{"n_kv_head": 4, "head_dim": 64, "rope_fraction": 1.0, "attn_scale": 0.125, "parallel_block": false, "init_std_o": 0.00474, "init_std_up": 0.0232, "optimizer": "soap_variant", "lr": 0.00581, "grad_clip": 1.0, "decay_shape": "linear", "final_lr_fraction": 0.05, "steps": 4501, "dataset": "wikipedia_en"}
Each number is 200 + 40 x the weight over the matrix's rms, rounded and kept within 0 to 999. Layers, rows and columns count from 0.

# layer 8 MLP down (transposed), 1024x256, rms 0.208, rows 705-713, columns 0-255
216,184,191,209,168,230,274,203,227,198,254,173,159,154,124,221,186,235,280,257,200,235,160,233,265,216,213,160,174,176,205,99,191,214,229,157,157,118,303,208,235,228,193,256,213,170,277,224,211,103,143,222,250,263,227,198,120,145,171,186,254,195,258,272,194,199,171,217,155,204,180,271,110,255,186,232,167,208,148,214,278,284,179,212,199,186,321,222,168,236,204,215,205,288,161,200,205,244,246,188,211,232,203,218,274,220,236,120,192,153,218,207,135,186,202,241,256,206,149,175,197,188,249,218,222,178,156,223,272,195,187,233,258,153,238,188,125,233,231,176,107,230,206,292,187,190,171,265,239,225,177,218,202,163,241,225,233,196,230,206,193,108,223,242,271,195,180,210,173,176,195,197,194,188,199,162,179,166,220,205,169,145,135,229,223,104,216,170,141,223,210,153,180,174,160,210,234,251,216,187,234,235,187,180,254,187,157,194,210,159,206,225,313,245,215,269,138,177,228,190,252,195,187,188,199,283,256,142,212,183,169,161,189,189,184,186,183,176,188,160,197,199,83,190,205,183,238,207,202,223,171,289,296,250,191,171
198,228,191,203,222,211,182,173,118,138,229,157,246,247,82,186,217,191,206,112,308,231,203,232,130,220,233,243,175,193,284,146,235,205,162,207,159,220,216,218,224,188,211,185,171,233,239,192,242,176,100,255,229,130,134,162,151,235,178,239,137,206,233,210,197,175,167,258,214,158,205,204,168,181,187,177,184,195,217,218,145,184,118,246,179,244,233,254,235,214,232,198,195,165,179,202,223,194,222,217,175,224,188,189,195,215,224,159,261,132,138,251,162,197,108,184,211,163,129,205,167,173,217,267,157,149,242,262,202,192,243,136,208,266,159,211,231,234,193,159,186,177,222,204,193,226,195,182,218,156,317,259,251,173,232,179,281,224,209,133,195,258,180,255,180,131,193,249,246,165,212,175,151,168,235,198,241,205,204,174,106,219,199,207,184,242,124,205,185,201,127,236,191,217,222,243,277,186,258,275,188,221,229,243,206,186,165,175,214,238,218,193,216,224,214,175,148,235,193,165,164,249,205,270,172,238,256,196,149,163,170,200,198,241,199,170,184,133,264,208,270,221,224,188,222,137,235,93,172,205,224,229,176,210,169,225
168,191,195,127,122,219,280,214,201,196,144,211,242,257,188,176,185,211,203,147,196,184,168,187,247,170,189,131,218,260,204,184,270,217,234,262,192,166,167,261,153,143,221,228,162,258,315,127,157,150,168,184,209,220,132,206,195,190,185,109,193,194,273,207,245,200,180,242,201,166,204,228,185,136,205,191,194,153,154,157,241,54,170,249,183,256,182,221,190,172,204,209,171,186,189,144,140,178,197,201,176,168,214,255,216,174,222,173,189,198,261,188,238,179,172,136,179,180,201,159,217,208,210,131,267,251,176,237,213,176,172,279,188,264,134,242,192,198,234,157,148,258,157,181,244,232,269,202,167,188,237,225,215,130,183,161,299,167,248,206,216,172,154,238,178,193,138,161,164,190,219,186,229,165,215,234,216,181,190,177,194,153,124,213,184,143,284,169,199,183,233,265,191,189,211,192,184,118,215,180,149,176,186,204,227,145,206,178,205,229,192,237,230,232,229,191,174,152,221,193,219,253,238,142,200,119,204,198,157,279,255,162,246,165,216,208,201,231,163,94,215,214,227,242,216,125,209,184,226,218,234,216,276,188,210,233
141,260,220,213,258,166,192,267,201,218,289,276,214,119,223,197,166,235,203,249,159,223,144,186,255,138,250,264,139,196,231,187,203,230,208,209,183,99,87,246,84,191,209,192,298,293,253,240,177,162,165,206,199,236,195,176,249,143,142,253,294,242,199,202,199,178,137,214,168,261,152,113,233,245,152,192,159,149,125,159,186,219,217,179,189,171,207,216,180,247,254,145,253,183,206,210,206,210,180,249,166,233,254,184,191,202,256,232,212,117,149,226,214,113,134,202,236,250,204,157,285,242,178,196,193,143,176,275,168,228,222,205,164,258,187,213,183,243,164,196,240,217,214,260,171,194,171,170,164,224,205,181,139,245,156,144,167,208,222,228,175,261,153,207,227,133,162,245,225,204,153,130,232,145,172,189,228,181,214,184,246,244,212,211,258,236,153,179,196,216,170,237,248,168,200,216,161,164,178,277,196,206,217,249,214,209,266,192,281,205,210,200,131,193,150,240,231,244,266,231,225,288,238,129,210,155,198,197,168,249,254,264,267,168,169,186,265,263,204,136,186,85,255,213,158,278,147,139,234,140,207,195,206,192,215,165
277,255,175,230,167,217,213,220,149,262,188,242,210,204,192,158,215,198,224,230,147,228,185,255,178,177,205,180,235,219,157,147,227,180,197,204,218,205,244,181,150,209,128,216,232,175,227,162,183,223,217,234,161,220,172,150,207,203,171,237,248,198,230,230,209,181,202,147,207,197,201,173,202,183,202,270,177,245,189,243,191,236,222,144,283,115,203,252,248,195,209,237,154,189,234,136,178,209,209,224,167,202,194,204,265,206,201,208,239,234,201,271,240,199,205,227,231,158,218,175,113,178,198,238,205,214,175,233,207,228,268,199,186,216,166,142,255,169,204,209,166,229,151,219,234,210,204,162,183,209,162,189,187,180,206,179,196,198,245,205,188,120,231,249,158,182,118,219,200,238,217,159,166,234,192,195,203,272,201,282,217,206,136,177,199,133,173,258,202,199,168,213,218,219,156,194,176,270,187,177,201,163,199,175,204,209,213,219,198,203,282,229,244,148,223,186,206,218,199,190,171,240,223,158,213,338,191,237,215,247,164,229,196,203,192,211,234,194,193,195,190,225,193,220,257,139,265,166,175,229,233,294,184,214,213,259
206,193,148,182,139,230,182,235,193,191,213,245,166,239,247,249,171,223,236,246,214,208,159,214,187,230,237,167,247,245,260,194,166,167,167,219,234,213,186,165,220,186,183,155,246,174,178,260,146,202,224,185,210,244,205,245,245,185,156,257,280,205,207,153,215,166,199,156,211,288,194,186,264,187,186,176,188,247,186,204,230,255,275,255,220,244,291,181,116,173,171,172,190,213,252,190,259,234,187,229,100,156,220,193,242,187,131,203,226,215,243,155,211,201,217,222,133,159,186,228,145,170,226,267,204,220,167,170,227,175,270,212,164,183,158,142,165,205,173,176,266,218,197,226,254,210,217,221,189,219,194,205,199,153,202,126,224,243,192,200,193,281,116,226,171,192,195,211,222,225,206,287,220,193,218,180,118,206,236,215,267,259,235,234,240,186,182,225,240,178,167,174,130,233,185,173,209,184,229,213,244,231,207,207,203,241,91,219,190,204,177,207,249,162,238,202,205,217,164,215,182,214,183,201,208,114,211,156,129,171,172,155,186,162,139,174,233,169,165,175,183,171,181,216,280,117,203,201,132,207,213,124,177,235,190,271
217,168,178,198,252,233,159,171,208,254,227,240,166,227,260,201,179,175,244,252,239,285,163,259,250,228,179,175,179,195,212,208,186,144,160,136,187,157,179,163,117,272,205,195,177,167,203,206,169,145,190,208,230,194,187,323,129,231,170,189,165,213,240,137,115,101,185,212,174,206,161,241,158,237,264,224,137,164,249,130,161,199,106,232,250,220,205,161,226,204,273,208,186,196,171,199,162,233,203,180,186,222,233,160,262,270,182,258,180,152,146,232,196,161,285,157,151,205,244,147,209,238,182,192,206,238,231,234,187,216,265,135,225,197,273,231,187,162,136,183,259,240,164,293,242,186,114,224,220,194,146,170,218,161,202,185,156,155,241,178,214,164,148,150,159,238,149,221,224,172,219,198,120,258,202,134,213,151,199,157,222,189,198,163,158,216,209,222,217,128,181,157,141,172,186,225,217,176,187,205,177,175,243,104,200,198,144,181,177,216,196,126,240,219,180,209,258,167,184,215,208,172,199,207,179,160,193,247,218,215,137,221,224,124,100,176,179,185,285,170,250,211,234,162,161,218,181,139,176,212,264,205,178,129,187,213
205,229,132,163,200,221,241,177,202,268,264,157,301,137,200,199,152,191,166,177,232,213,253,194,182,173,213,239,194,240,175,204,172,220,178,115,211,219,121,162,240,235,240,207,214,224,218,181,310,203,232,158,196,177,261,185,176,175,236,174,199,224,193,200,187,182,174,171,259,197,195,173,124,175,244,223,197,226,115,159,178,208,190,209,211,294,171,157,237,179,165,214,289,153,212,212,242,180,198,276,211,221,168,219,269,198,262,248,203,123,225,205,330,196,293,193,216,232,162,195,164,161,211,244,237,182,219,254,122,147,218,210,177,212,247,161,223,137,148,230,199,195,161,187,256,186,164,242,112,117,239,255,219,187,68,278,266,177,107,196,197,213,137,248,141,298,228,258,215,182,231,241,210,182,215,187,228,204,241,231,183,200,157,140,175,144,173,142,202,200,142,221,199,193,158,280,201,209,214,197,199,220,233,157,238,248,202,222,263,250,258,165,194,202,195,203,211,189,263,240,187,231,222,144,124,197,272,175,255,180,270,114,167,260,182,154,164,243,148,259,238,168,293,206,244,134,149,209,158,218,138,148,245,189,210,133
179,262,154,148,154,191,265,188,215,204,278,271,200,168,220,173,244,245,243,235,166,232,205,161,234,207,202,153,276,220,203,183,151,187,218,149,200,212,238,244,147,145,200,158,194,172,272,153,230,125,205,148,176,253,183,156,139,242,170,199,268,197,204,216,167,227,154,220,164,208,156,170,155,173,261,252,193,199,160,153,188,254,178,112,299,197,172,139,198,266,103,273,193,181,158,179,178,202,176,206,186,222,243,246,249,176,298,227,174,243,254,221,213,146,223,229,180,228,239,340,178,282,264,184,240,198,197,213,159,143,231,173,176,147,238,186,235,195,167,191,179,136,207,185,182,192,165,181,250,184,172,200,239,244,208,166,213,141,242,205,183,233,126,186,207,184,124,199,190,151,158,230,249,235,196,227,168,218,185,246,167,181,144,244,286,229,162,189,227,177,237,202,210,162,215,203,208,256,143,221,219,205,207,155,226,220,215,168,242,158,206,176,207,239,139,260,242,156,141,188,155,247,202,176,240,259,228,222,204,318,246,184,237,171,227,247,170,223,187,229,163,265,162,170,211,244,184,184,206,210,154,179,140,234,156,213
# layer 8 MLP gate, 1024x256, rms 0.211, rows 706-714, columns 0-255
227,190,198,235,216,158,234,212,271,183,138,173,177,214,255,161,214,177,276,171,127,225,130,171,253,207,190,176,199,158,181,187,268,230,165,236,219,172,200,201,211,236,247,195,198,227,122,167,251,196,234,155,209,245,180,187,176,257,227,214,158,210,230,240,249,207,251,204,263,223,221,201,170,174,289,215,228,167,215,267,235,203,163,212,253,153,156,226,245,167,204,241,161,173,208,147,203,181,184,240,248,219,309,197,220,202,127,191,131,206,259,162,190,177,129,230,162,206,124,239,283,287,223,243,222,161,148,175,205,245,230,220,189,158,187,207,134,212,200,199,133,272,200,143,191,188,175,226,146,165,218,213,245,227,209,243,167,211,205,161,236,199,221,179,171,184,165,194,146,180,232,208,220,253,211,252,124,245,201,236,184,260,238,117,202,167,176,235,177,116,219,165,211,243,179,224,272,178,221,212,232,99,249,153,230,191,102,199,171,196,181,199,207,230,185,177,231,220,127,220,142,139,159,220,181,182,197,199,206,216,218,168,200,251,228,215,189,199,205,198,221,144,162,165,189,157,241,224,191,220,187,236,189,261,208,250
188,205,237,197,191,130,220,244,131,199,128,212,132,211,149,190,240,260,158,270,223,217,235,228,189,226,251,263,280,177,187,162,162,182,177,169,213,225,152,213,205,292,192,229,290,149,229,203,148,173,193,208,251,287,209,210,183,228,179,172,237,167,202,244,199,201,206,220,227,237,207,224,208,151,217,220,144,154,278,242,228,173,195,205,184,182,180,177,219,198,186,120,250,227,158,129,157,231,262,260,256,258,222,263,232,168,182,270,197,186,180,230,114,218,200,171,169,214,112,210,164,171,154,228,220,192,193,227,195,203,175,166,246,248,235,183,178,203,145,202,233,167,178,156,199,212,264,195,174,202,115,210,203,255,239,244,290,146,141,201,186,214,265,217,209,210,142,124,210,319,219,137,188,215,191,128,220,225,208,160,157,270,179,160,159,212,232,207,218,177,221,244,218,197,267,187,198,131,179,235,312,168,194,195,189,148,220,218,167,232,229,145,227,183,148,204,210,185,230,229,210,221,227,260,202,184,186,176,206,167,174,208,207,220,198,204,238,172,153,198,250,196,263,209,149,204,172,191,180,173,152,243,204,191,213,222
144,179,207,302,186,156,192,136,137,239,195,202,226,234,186,268,147,131,145,193,220,165,162,258,246,217,225,156,177,173,234,223,140,212,254,179,164,214,264,164,188,187,258,203,198,228,151,221,289,191,114,192,190,270,215,172,193,171,223,198,209,222,116,201,233,237,258,203,240,225,139,232,217,286,146,219,152,177,96,134,202,206,218,133,219,260,188,185,140,197,170,216,175,164,223,140,200,168,219,218,127,184,184,263,187,99,119,163,202,214,221,220,291,284,174,256,201,207,246,204,138,211,162,178,228,190,203,241,230,169,177,161,220,296,138,177,119,224,239,206,189,186,102,121,180,175,294,208,236,232,214,216,163,238,195,187,176,207,186,256,162,151,287,141,181,192,144,190,220,196,183,188,208,232,293,231,212,266,214,184,223,169,159,175,190,177,243,200,172,204,112,204,118,220,135,262,171,156,252,182,220,142,236,212,171,193,246,301,197,187,155,194,235,138,231,186,150,174,131,213,194,126,153,138,142,185,154,170,194,225,211,268,203,209,166,229,216,169,188,310,161,235,170,170,236,297,215,223,194,223,172,210,201,235,203,172
227,174,239,232,197,186,125,192,208,184,260,230,163,200,217,219,180,168,239,212,210,199,189,214,170,217,215,184,168,207,207,203,205,265,175,181,186,201,188,239,216,218,224,216,161,150,232,212,179,221,177,157,186,256,189,187,231,204,218,159,210,236,144,227,211,172,183,234,218,185,246,217,187,205,168,186,295,177,205,155,170,192,184,252,148,186,203,202,256,196,143,238,181,219,220,246,206,159,204,152,235,172,232,257,148,135,241,251,183,185,202,163,185,240,240,170,174,229,215,226,208,237,269,137,215,224,232,132,181,221,157,280,226,205,218,191,186,162,265,220,227,205,232,143,196,165,134,259,253,214,193,148,182,204,252,198,221,141,216,166,184,241,171,196,197,299,279,163,188,196,119,255,221,162,201,199,235,193,206,233,186,192,160,198,159,205,189,169,201,226,202,200,172,207,212,223,287,150,156,184,113,183,152,248,159,169,252,151,249,176,202,214,247,311,149,150,215,281,176,258,204,185,152,238,251,182,136,263,159,174,221,242,224,154,220,149,188,213,268,148,171,133,223,116,121,208,144,164,252,170,230,124,183,186,247,186
227,267,180,159,193,237,200,186,243,232,192,178,165,207,198,211,201,180,159,243,214,187,217,289,228,159,156,203,188,108,202,270,192,195,219,193,227,253,234,229,192,212,283,246,216,131,188,241,171,183,165,228,178,251,284,177,157,161,168,173,199,153,201,157,170,201,185,166,190,175,215,218,232,159,175,117,198,278,183,193,182,211,192,156,135,191,257,246,180,174,158,197,180,205,268,150,245,150,153,170,215,142,269,210,258,222,240,180,181,259,268,195,229,227,158,193,217,184,147,251,192,248,260,133,172,158,244,174,136,224,203,180,175,213,202,301,238,264,241,193,211,239,175,167,270,241,200,209,210,113,128,266,157,257,194,172,132,194,225,193,162,196,171,192,201,202,168,184,192,271,167,253,166,252,294,245,226,242,274,240,207,230,271,206,183,243,141,175,182,194,158,232,229,233,239,191,143,180,201,150,169,272,230,182,242,254,195,119,190,152,207,194,239,206,185,222,203,174,250,231,193,163,221,246,227,178,204,230,243,163,254,226,217,223,207,242,245,201,152,250,187,221,178,188,205,258,178,145,282,259,179,168,188,172,176,195
184,207,208,193,232,256,162,220,219,154,233,191,248,183,195,156,145,196,154,202,183,188,154,193,216,304,231,297,136,238,176,222,309,164,195,200,202,185,261,262,218,177,143,141,175,213,195,189,213,203,248,203,204,221,185,156,196,153,206,180,226,218,136,307,167,175,193,175,180,170,216,141,206,225,219,192,159,246,222,234,163,202,241,216,209,260,171,176,87,195,133,227,196,167,163,105,221,236,208,184,226,213,190,193,233,222,235,148,154,190,208,200,245,187,244,116,211,215,168,199,225,175,236,215,244,237,228,222,228,205,277,212,167,161,240,163,90,206,222,144,203,243,192,185,182,203,217,211,151,159,164,201,233,178,244,176,188,215,189,146,182,192,151,145,105,136,198,236,147,198,204,261,170,205,166,240,243,209,143,142,236,191,148,235,271,183,184,184,168,256,195,281,247,192,190,183,163,257,242,202,230,257,146,149,193,219,162,252,201,189,200,220,257,206,162,236,193,213,216,221,189,213,236,244,194,245,204,155,202,260,143,250,212,240,230,241,178,143,202,141,235,218,213,91,241,142,92,199,165,205,221,160,186,202,246,210
209,141,195,178,274,238,223,208,256,178,110,200,274,233,161,235,206,187,236,208,217,192,204,190,173,135,124,191,260,171,333,198,305,194,149,246,238,196,156,154,182,216,235,300,238,213,201,121,225,217,189,164,215,221,196,277,249,244,221,254,172,201,214,200,204,249,173,185,240,190,149,219,194,197,173,230,244,240,138,239,168,206,231,203,252,247,200,229,217,212,200,237,219,187,189,249,171,263,234,250,223,226,182,73,285,215,189,302,223,209,261,234,279,192,207,212,228,148,179,154,167,186,246,260,163,245,223,148,173,165,127,188,212,225,267,170,160,206,178,224,176,208,169,212,205,317,227,207,183,212,267,249,256,183,223,241,224,133,178,264,259,198,153,151,104,233,191,261,147,86,157,190,199,201,131,238,190,198,201,202,87,183,161,174,241,217,107,234,175,265,216,220,233,282,235,165,243,270,232,142,201,176,222,279,179,192,183,155,194,243,193,184,186,259,220,260,173,252,172,257,239,255,251,283,151,189,155,138,245,213,232,241,153,201,262,230,187,228,242,154,226,208,174,264,190,225,201,182,195,147,208,121,187,160,205,211
209,220,228,222,176,216,247,184,200,129,218,165,136,177,199,197,202,225,235,169,220,138,197,220,272,200,206,252,203,211,146,138,201,251,130,211,245,315,207,225,261,202,232,202,213,214,145,243,227,195,222,200,207,159,187,210,215,208,169,125,180,171,202,140,228,278,228,232,169,182,264,233,214,241,237,147,183,225,172,150,188,192,199,184,255,276,240,184,234,202,205,239,189,191,189,219,229,141,237,125,186,175,277,179,128,204,236,157,160,222,239,158,229,142,195,191,190,266,184,368,187,254,168,152,168,149,227,194,191,255,233,231,207,193,225,233,189,191,183,117,237,190,189,203,162,180,264,234,215,165,198,225,163,175,174,233,231,242,195,223,220,210,213,96,119,256,133,262,198,212,177,188,198,201,201,267,112,152,185,176,184,206,205,197,216,166,239,168,204,216,183,269,151,179,155,173,209,208,170,201,205,208,264,216,206,195,173,227,229,196,177,193,183,298,133,261,202,170,69,173,208,169,227,210,207,196,235,190,156,206,210,164,173,207,173,148,201,164,237,176,178,116,173,152,221,193,162,285,170,191,248,221,115,204,200,211
194,217,198,205,179,249,167,157,264,209,194,184,118,251,274,173,169,180,238,212,222,228,172,239,172,259,186,122,244,198,126,251,145,123,158,226,157,182,262,230,187,223,162,207,241,150,204,125,156,179,173,261,241,142,193,148,226,202,173,262,150,120,197,133,213,209,212,190,237,282,226,178,203,134,238,188,314,203,166,235,207,240,203,183,199,108,216,330,160,282,243,229,211,160,194,222,226,120,90,143,158,128,240,177,262,138,247,199,186,163,225,267,252,184,120,233,111,234,182,120,116,202,180,162,135,149,278,266,212,212,176,214,184,229,238,195,135,190,279,251,210,169,90,276,199,188,205,204,215,224,203,199,226,192,243,302,249,262,223,210,158,156,218,197,216,181,167,182,249,216,239,220,153,233,194,245,186,192,167,199,280,145,282,240,154,113,166,182,96,130,141,126,208,204,184,101,158,172,228,168,201,163,198,232,203,221,176,248,187,197,153,139,145,125,148,193,184,131,181,152,217,185,188,176,136,162,158,246,105,145,213,194,187,112,236,258,270,190,204,166,247,207,218,184,173,177,191,185,184,227,188,190,178,280,168,140
# layer 8 MLP up, 1024x256, rms 0.219, rows 706-714, columns 0-255
199,216,256,183,191,222,117,203,186,180,238,268,246,185,157,232,200,174,206,259,234,201,210,155,173,179,171,174,175,282,202,267,225,300,169,202,254,246,177,198,218,186,181,222,144,182,218,214,226,180,191,209,164,216,177,268,200,223,212,184,148,246,179,245,196,236,200,237,197,248,253,215,278,179,220,160,218,276,216,224,247,194,193,211,226,143,146,216,221,243,173,256,191,127,216,220,161,146,132,231,210,202,192,94,209,173,205,202,168,243,176,152,135,253,200,177,238,222,177,100,206,197,249,162,176,157,248,166,164,169,198,164,220,175,224,194,193,226,186,152,162,245,234,244,186,202,168,180,172,236,166,232,184,230,185,154,176,170,155,261,157,222,187,210,181,197,218,163,225,167,180,241,186,174,208,202,208,223,244,165,141,124,142,243,224,254,201,229,249,227,198,219,227,225,128,124,174,177,267,241,234,184,215,211,245,175,251,217,230,264,200,219,201,226,219,248,168,88,250,174,284,218,213,188,217,193,217,202,190,242,201,222,210,172,126,220,238,138,234,208,184,227,150,239,171,218,177,246,284,144,252,267,186,224,177,204
232,152,174,228,179,214,108,261,174,89,151,240,228,126,198,199,203,160,233,204,207,232,131,84,265,154,193,229,236,257,178,232,242,209,203,141,166,204,223,179,252,205,218,199,183,171,221,222,262,308,200,185,202,200,162,218,144,135,228,186,206,313,168,127,261,205,187,189,233,196,139,171,239,212,268,273,170,257,174,159,143,253,238,272,200,198,137,243,175,170,209,251,172,205,171,186,132,189,163,177,184,154,179,205,263,213,221,305,225,277,206,212,171,168,230,267,159,209,152,177,213,226,216,169,158,221,182,127,143,220,201,185,204,164,229,247,193,271,137,153,350,155,193,218,251,259,203,273,165,178,139,207,206,215,202,214,237,233,164,209,232,190,211,188,288,183,108,152,161,230,227,142,210,211,201,211,232,187,206,196,219,213,174,217,180,265,220,206,162,219,263,291,150,199,176,226,240,166,129,221,189,262,202,196,185,181,260,226,209,123,186,204,206,234,184,228,176,216,267,174,206,146,166,208,205,211,234,131,205,182,172,152,262,252,168,232,141,213,246,205,183,190,210,229,207,245,142,207,198,120,172,152,136,215,234,257
206,234,196,177,196,137,185,223,201,346,227,263,202,214,251,124,174,225,154,212,179,236,257,184,139,152,197,196,181,225,236,155,182,165,213,191,249,160,156,232,213,177,188,186,188,204,165,208,167,220,200,257,185,214,173,158,212,157,183,160,233,168,189,194,154,160,148,215,109,184,148,209,92,222,214,244,206,89,157,200,188,204,203,146,212,289,128,242,175,227,221,206,215,136,201,172,200,239,202,212,76,160,196,189,194,120,206,236,239,249,171,232,233,202,198,212,287,175,267,231,166,190,163,169,268,190,247,324,199,206,207,242,182,216,147,234,243,158,214,254,242,113,210,172,111,217,219,229,205,183,218,250,202,222,224,203,194,166,217,216,165,205,224,170,171,264,187,196,167,179,181,172,176,164,237,153,96,183,204,222,212,136,161,195,230,271,198,115,230,242,74,174,161,135,162,261,91,168,200,256,164,184,171,165,183,329,216,277,301,226,162,234,206,221,228,213,135,155,238,186,175,337,235,203,194,241,168,184,188,199,201,258,234,225,249,169,261,243,242,178,187,234,168,212,255,234,182,205,204,200,212,253,260,243,272,125
115,138,199,194,196,212,189,174,206,238,228,165,218,180,220,252,243,225,163,188,167,191,171,163,231,220,239,165,208,225,266,209,209,200,231,160,239,248,162,219,278,146,186,211,199,239,244,213,193,236,227,202,233,156,95,210,234,218,232,208,149,208,120,194,174,169,276,213,280,139,176,214,199,223,184,168,231,196,168,194,233,195,185,213,215,143,211,217,180,242,179,142,280,179,197,191,199,198,177,232,194,198,224,244,207,196,226,249,198,193,170,195,245,155,209,180,205,202,217,192,269,234,240,189,190,176,219,190,181,233,186,243,202,214,202,188,240,212,145,217,205,151,165,175,176,198,96,175,238,181,304,237,232,181,188,160,210,210,202,219,183,235,211,203,137,196,209,112,205,244,162,212,129,171,197,178,155,179,168,134,201,184,146,176,235,267,209,161,170,189,224,205,170,248,208,202,234,156,211,156,236,154,156,167,224,202,191,134,195,244,222,206,252,184,191,213,212,209,156,172,254,175,232,218,202,282,235,173,197,162,178,136,248,195,178,210,177,218,206,234,182,230,217,200,255,269,125,154,206,233,214,124,243,208,234,155
203,195,228,192,225,226,206,239,230,167,175,183,157,225,236,177,158,184,242,142,217,221,201,221,166,229,288,198,173,172,171,217,147,160,170,227,205,215,169,274,149,165,167,195,225,222,132,165,237,173,215,265,135,188,156,169,129,191,267,191,158,165,230,162,229,133,202,177,150,165,184,126,182,245,224,226,208,188,234,150,183,214,236,205,201,194,194,150,246,181,233,242,199,212,204,278,159,245,245,170,185,183,158,142,193,221,141,212,199,260,159,209,158,225,222,197,261,171,244,156,271,221,163,232,207,189,127,199,232,223,244,179,211,220,206,206,160,166,174,202,215,171,212,155,182,203,240,169,180,250,248,153,191,128,186,187,131,181,149,212,262,239,229,177,188,147,291,182,207,196,155,203,131,164,149,194,147,196,211,206,175,218,219,196,111,226,178,194,244,156,231,167,210,227,208,245,199,197,236,238,255,147,139,211,180,163,232,213,221,261,175,216,209,179,212,115,212,205,254,197,233,209,204,278,197,242,127,169,242,191,202,180,209,104,241,131,190,132,265,245,240,134,230,178,193,253,177,216,195,181,249,253,146,169,192,264
180,209,221,225,80,133,227,147,287,226,197,190,181,241,185,260,220,151,207,181,233,204,176,215,227,78,138,164,188,189,192,256,193,214,200,223,209,199,170,172,146,232,256,215,126,157,243,211,186,156,189,158,218,241,337,253,200,196,178,159,163,180,193,201,299,217,180,177,178,174,185,208,184,222,194,199,185,189,142,149,237,168,214,192,194,231,85,223,208,139,295,213,202,173,165,182,259,148,193,147,222,148,199,196,141,270,248,252,205,225,181,275,168,241,163,169,249,226,245,232,191,216,183,195,202,190,140,180,183,215,170,251,197,284,244,291,234,214,269,161,214,234,203,247,204,175,287,140,177,189,143,211,214,179,259,179,271,138,183,192,268,217,239,223,167,272,192,165,260,191,197,185,185,227,189,263,166,202,233,232,209,252,261,177,147,144,193,222,197,191,196,182,177,214,248,172,205,137,169,120,155,186,220,211,127,240,192,239,161,264,165,287,184,158,165,236,189,266,262,137,193,235,217,289,247,243,226,240,225,208,240,218,177,213,306,144,189,159,204,231,304,199,161,177,98,135,269,164,254,177,193,198,137,227,238,144
198,139,230,275,173,145,169,209,250,182,196,232,162,289,125,228,233,240,233,112,189,206,153,187,186,157,243,177,174,249,180,158,172,216,232,238,192,168,203,175,163,197,269,186,221,211,162,195,242,292,242,203,185,194,175,235,268,197,182,146,196,206,201,263,213,263,169,178,169,217,279,251,232,166,184,139,205,196,202,185,210,330,242,193,239,181,113,161,239,159,102,207,219,221,174,110,156,215,193,249,334,250,258,143,216,202,240,229,138,194,217,116,211,202,165,150,224,231,202,167,199,177,220,168,163,213,119,210,221,245,203,137,104,142,239,213,261,236,164,248,190,212,293,213,203,193,189,183,199,199,320,176,195,236,178,182,177,233,186,243,259,132,189,251,262,247,180,264,220,175,123,166,185,169,145,184,219,241,144,156,264,217,133,257,142,161,154,150,264,216,242,238,176,148,213,219,253,246,167,135,235,189,137,169,216,149,157,262,232,215,200,212,173,219,227,215,230,276,230,164,188,177,159,143,222,199,237,283,199,225,222,226,169,161,213,210,236,263,158,190,225,262,261,190,271,224,93,129,142,195,209,211,225,178,214,289
181,260,131,201,223,230,184,254,190,241,183,168,253,170,160,237,236,173,297,151,146,237,219,195,106,268,210,193,218,229,204,242,249,231,197,197,186,138,166,195,132,215,225,194,111,215,197,209,220,164,206,182,246,230,154,225,180,274,257,215,156,221,220,273,147,229,230,257,114,132,231,217,236,147,210,210,180,256,248,192,210,225,216,234,63,267,208,209,117,178,200,125,203,188,182,207,216,200,95,173,214,211,193,185,275,150,218,177,227,276,202,187,235,177,204,220,140,253,285,217,160,173,242,264,205,205,181,251,183,187,138,188,216,263,204,183,279,206,246,222,263,290,144,212,191,217,175,152,129,291,133,168,210,194,236,208,269,224,272,208,153,178,251,185,177,201,172,211,137,235,189,281,152,167,248,205,241,207,228,237,232,171,238,222,212,194,193,173,218,198,227,222,209,158,174,172,186,263,236,192,190,294,149,190,194,193,208,214,157,175,195,170,192,255,224,229,250,148,160,223,175,213,169,227,202,267,183,177,179,183,196,183,170,199,224,260,193,216,221,215,217,232,265,217,187,276,156,238,201,261,215,213,180,230,150,132
192,209,128,166,221,176,199,233,198,191,187,164,141,225,218,200,238,94,222,237,227,146,166,257,263,172,191,194,152,273,180,163,124,230,126,172,213,213,156,207,129,187,210,215,144,181,107,176,255,203,199,185,258,208,155,211,172,192,193,208,116,209,235,199,272,177,111,223,188,176,195,102,238,277,207,240,211,205,198,250,201,119,159,208,168,192,342,236,214,219,236,263,206,158,241,308,182,152,184,220,179,221,147,139,214,185,212,191,188,116,245,216,210,237,208,226,198,218,179,128,215,139,230,175,172,215,158,238,180,279,162,152,161,213,163,238,126,203,235,182,135,156,123,196,166,183,261,239,244,202,218,245,182,306,253,181,196,142,175,227,177,206,256,227,297,211,173,186,235,173,204,136,257,237,177,224,273,194,247,194,166,204,160,133,245,169,215,110,190,211,202,173,201,103,185,190,162,211,209,105,189,211,238,267,181,214,240,172,213,142,266,224,168,108,209,206,195,230,126,231,172,174,136,172,188,220,247,150,125,197,174,162,180,276,165,212,219,262,273,197,173,127,219,257,217,212,245,113,107,173,216,245,214,209,157,266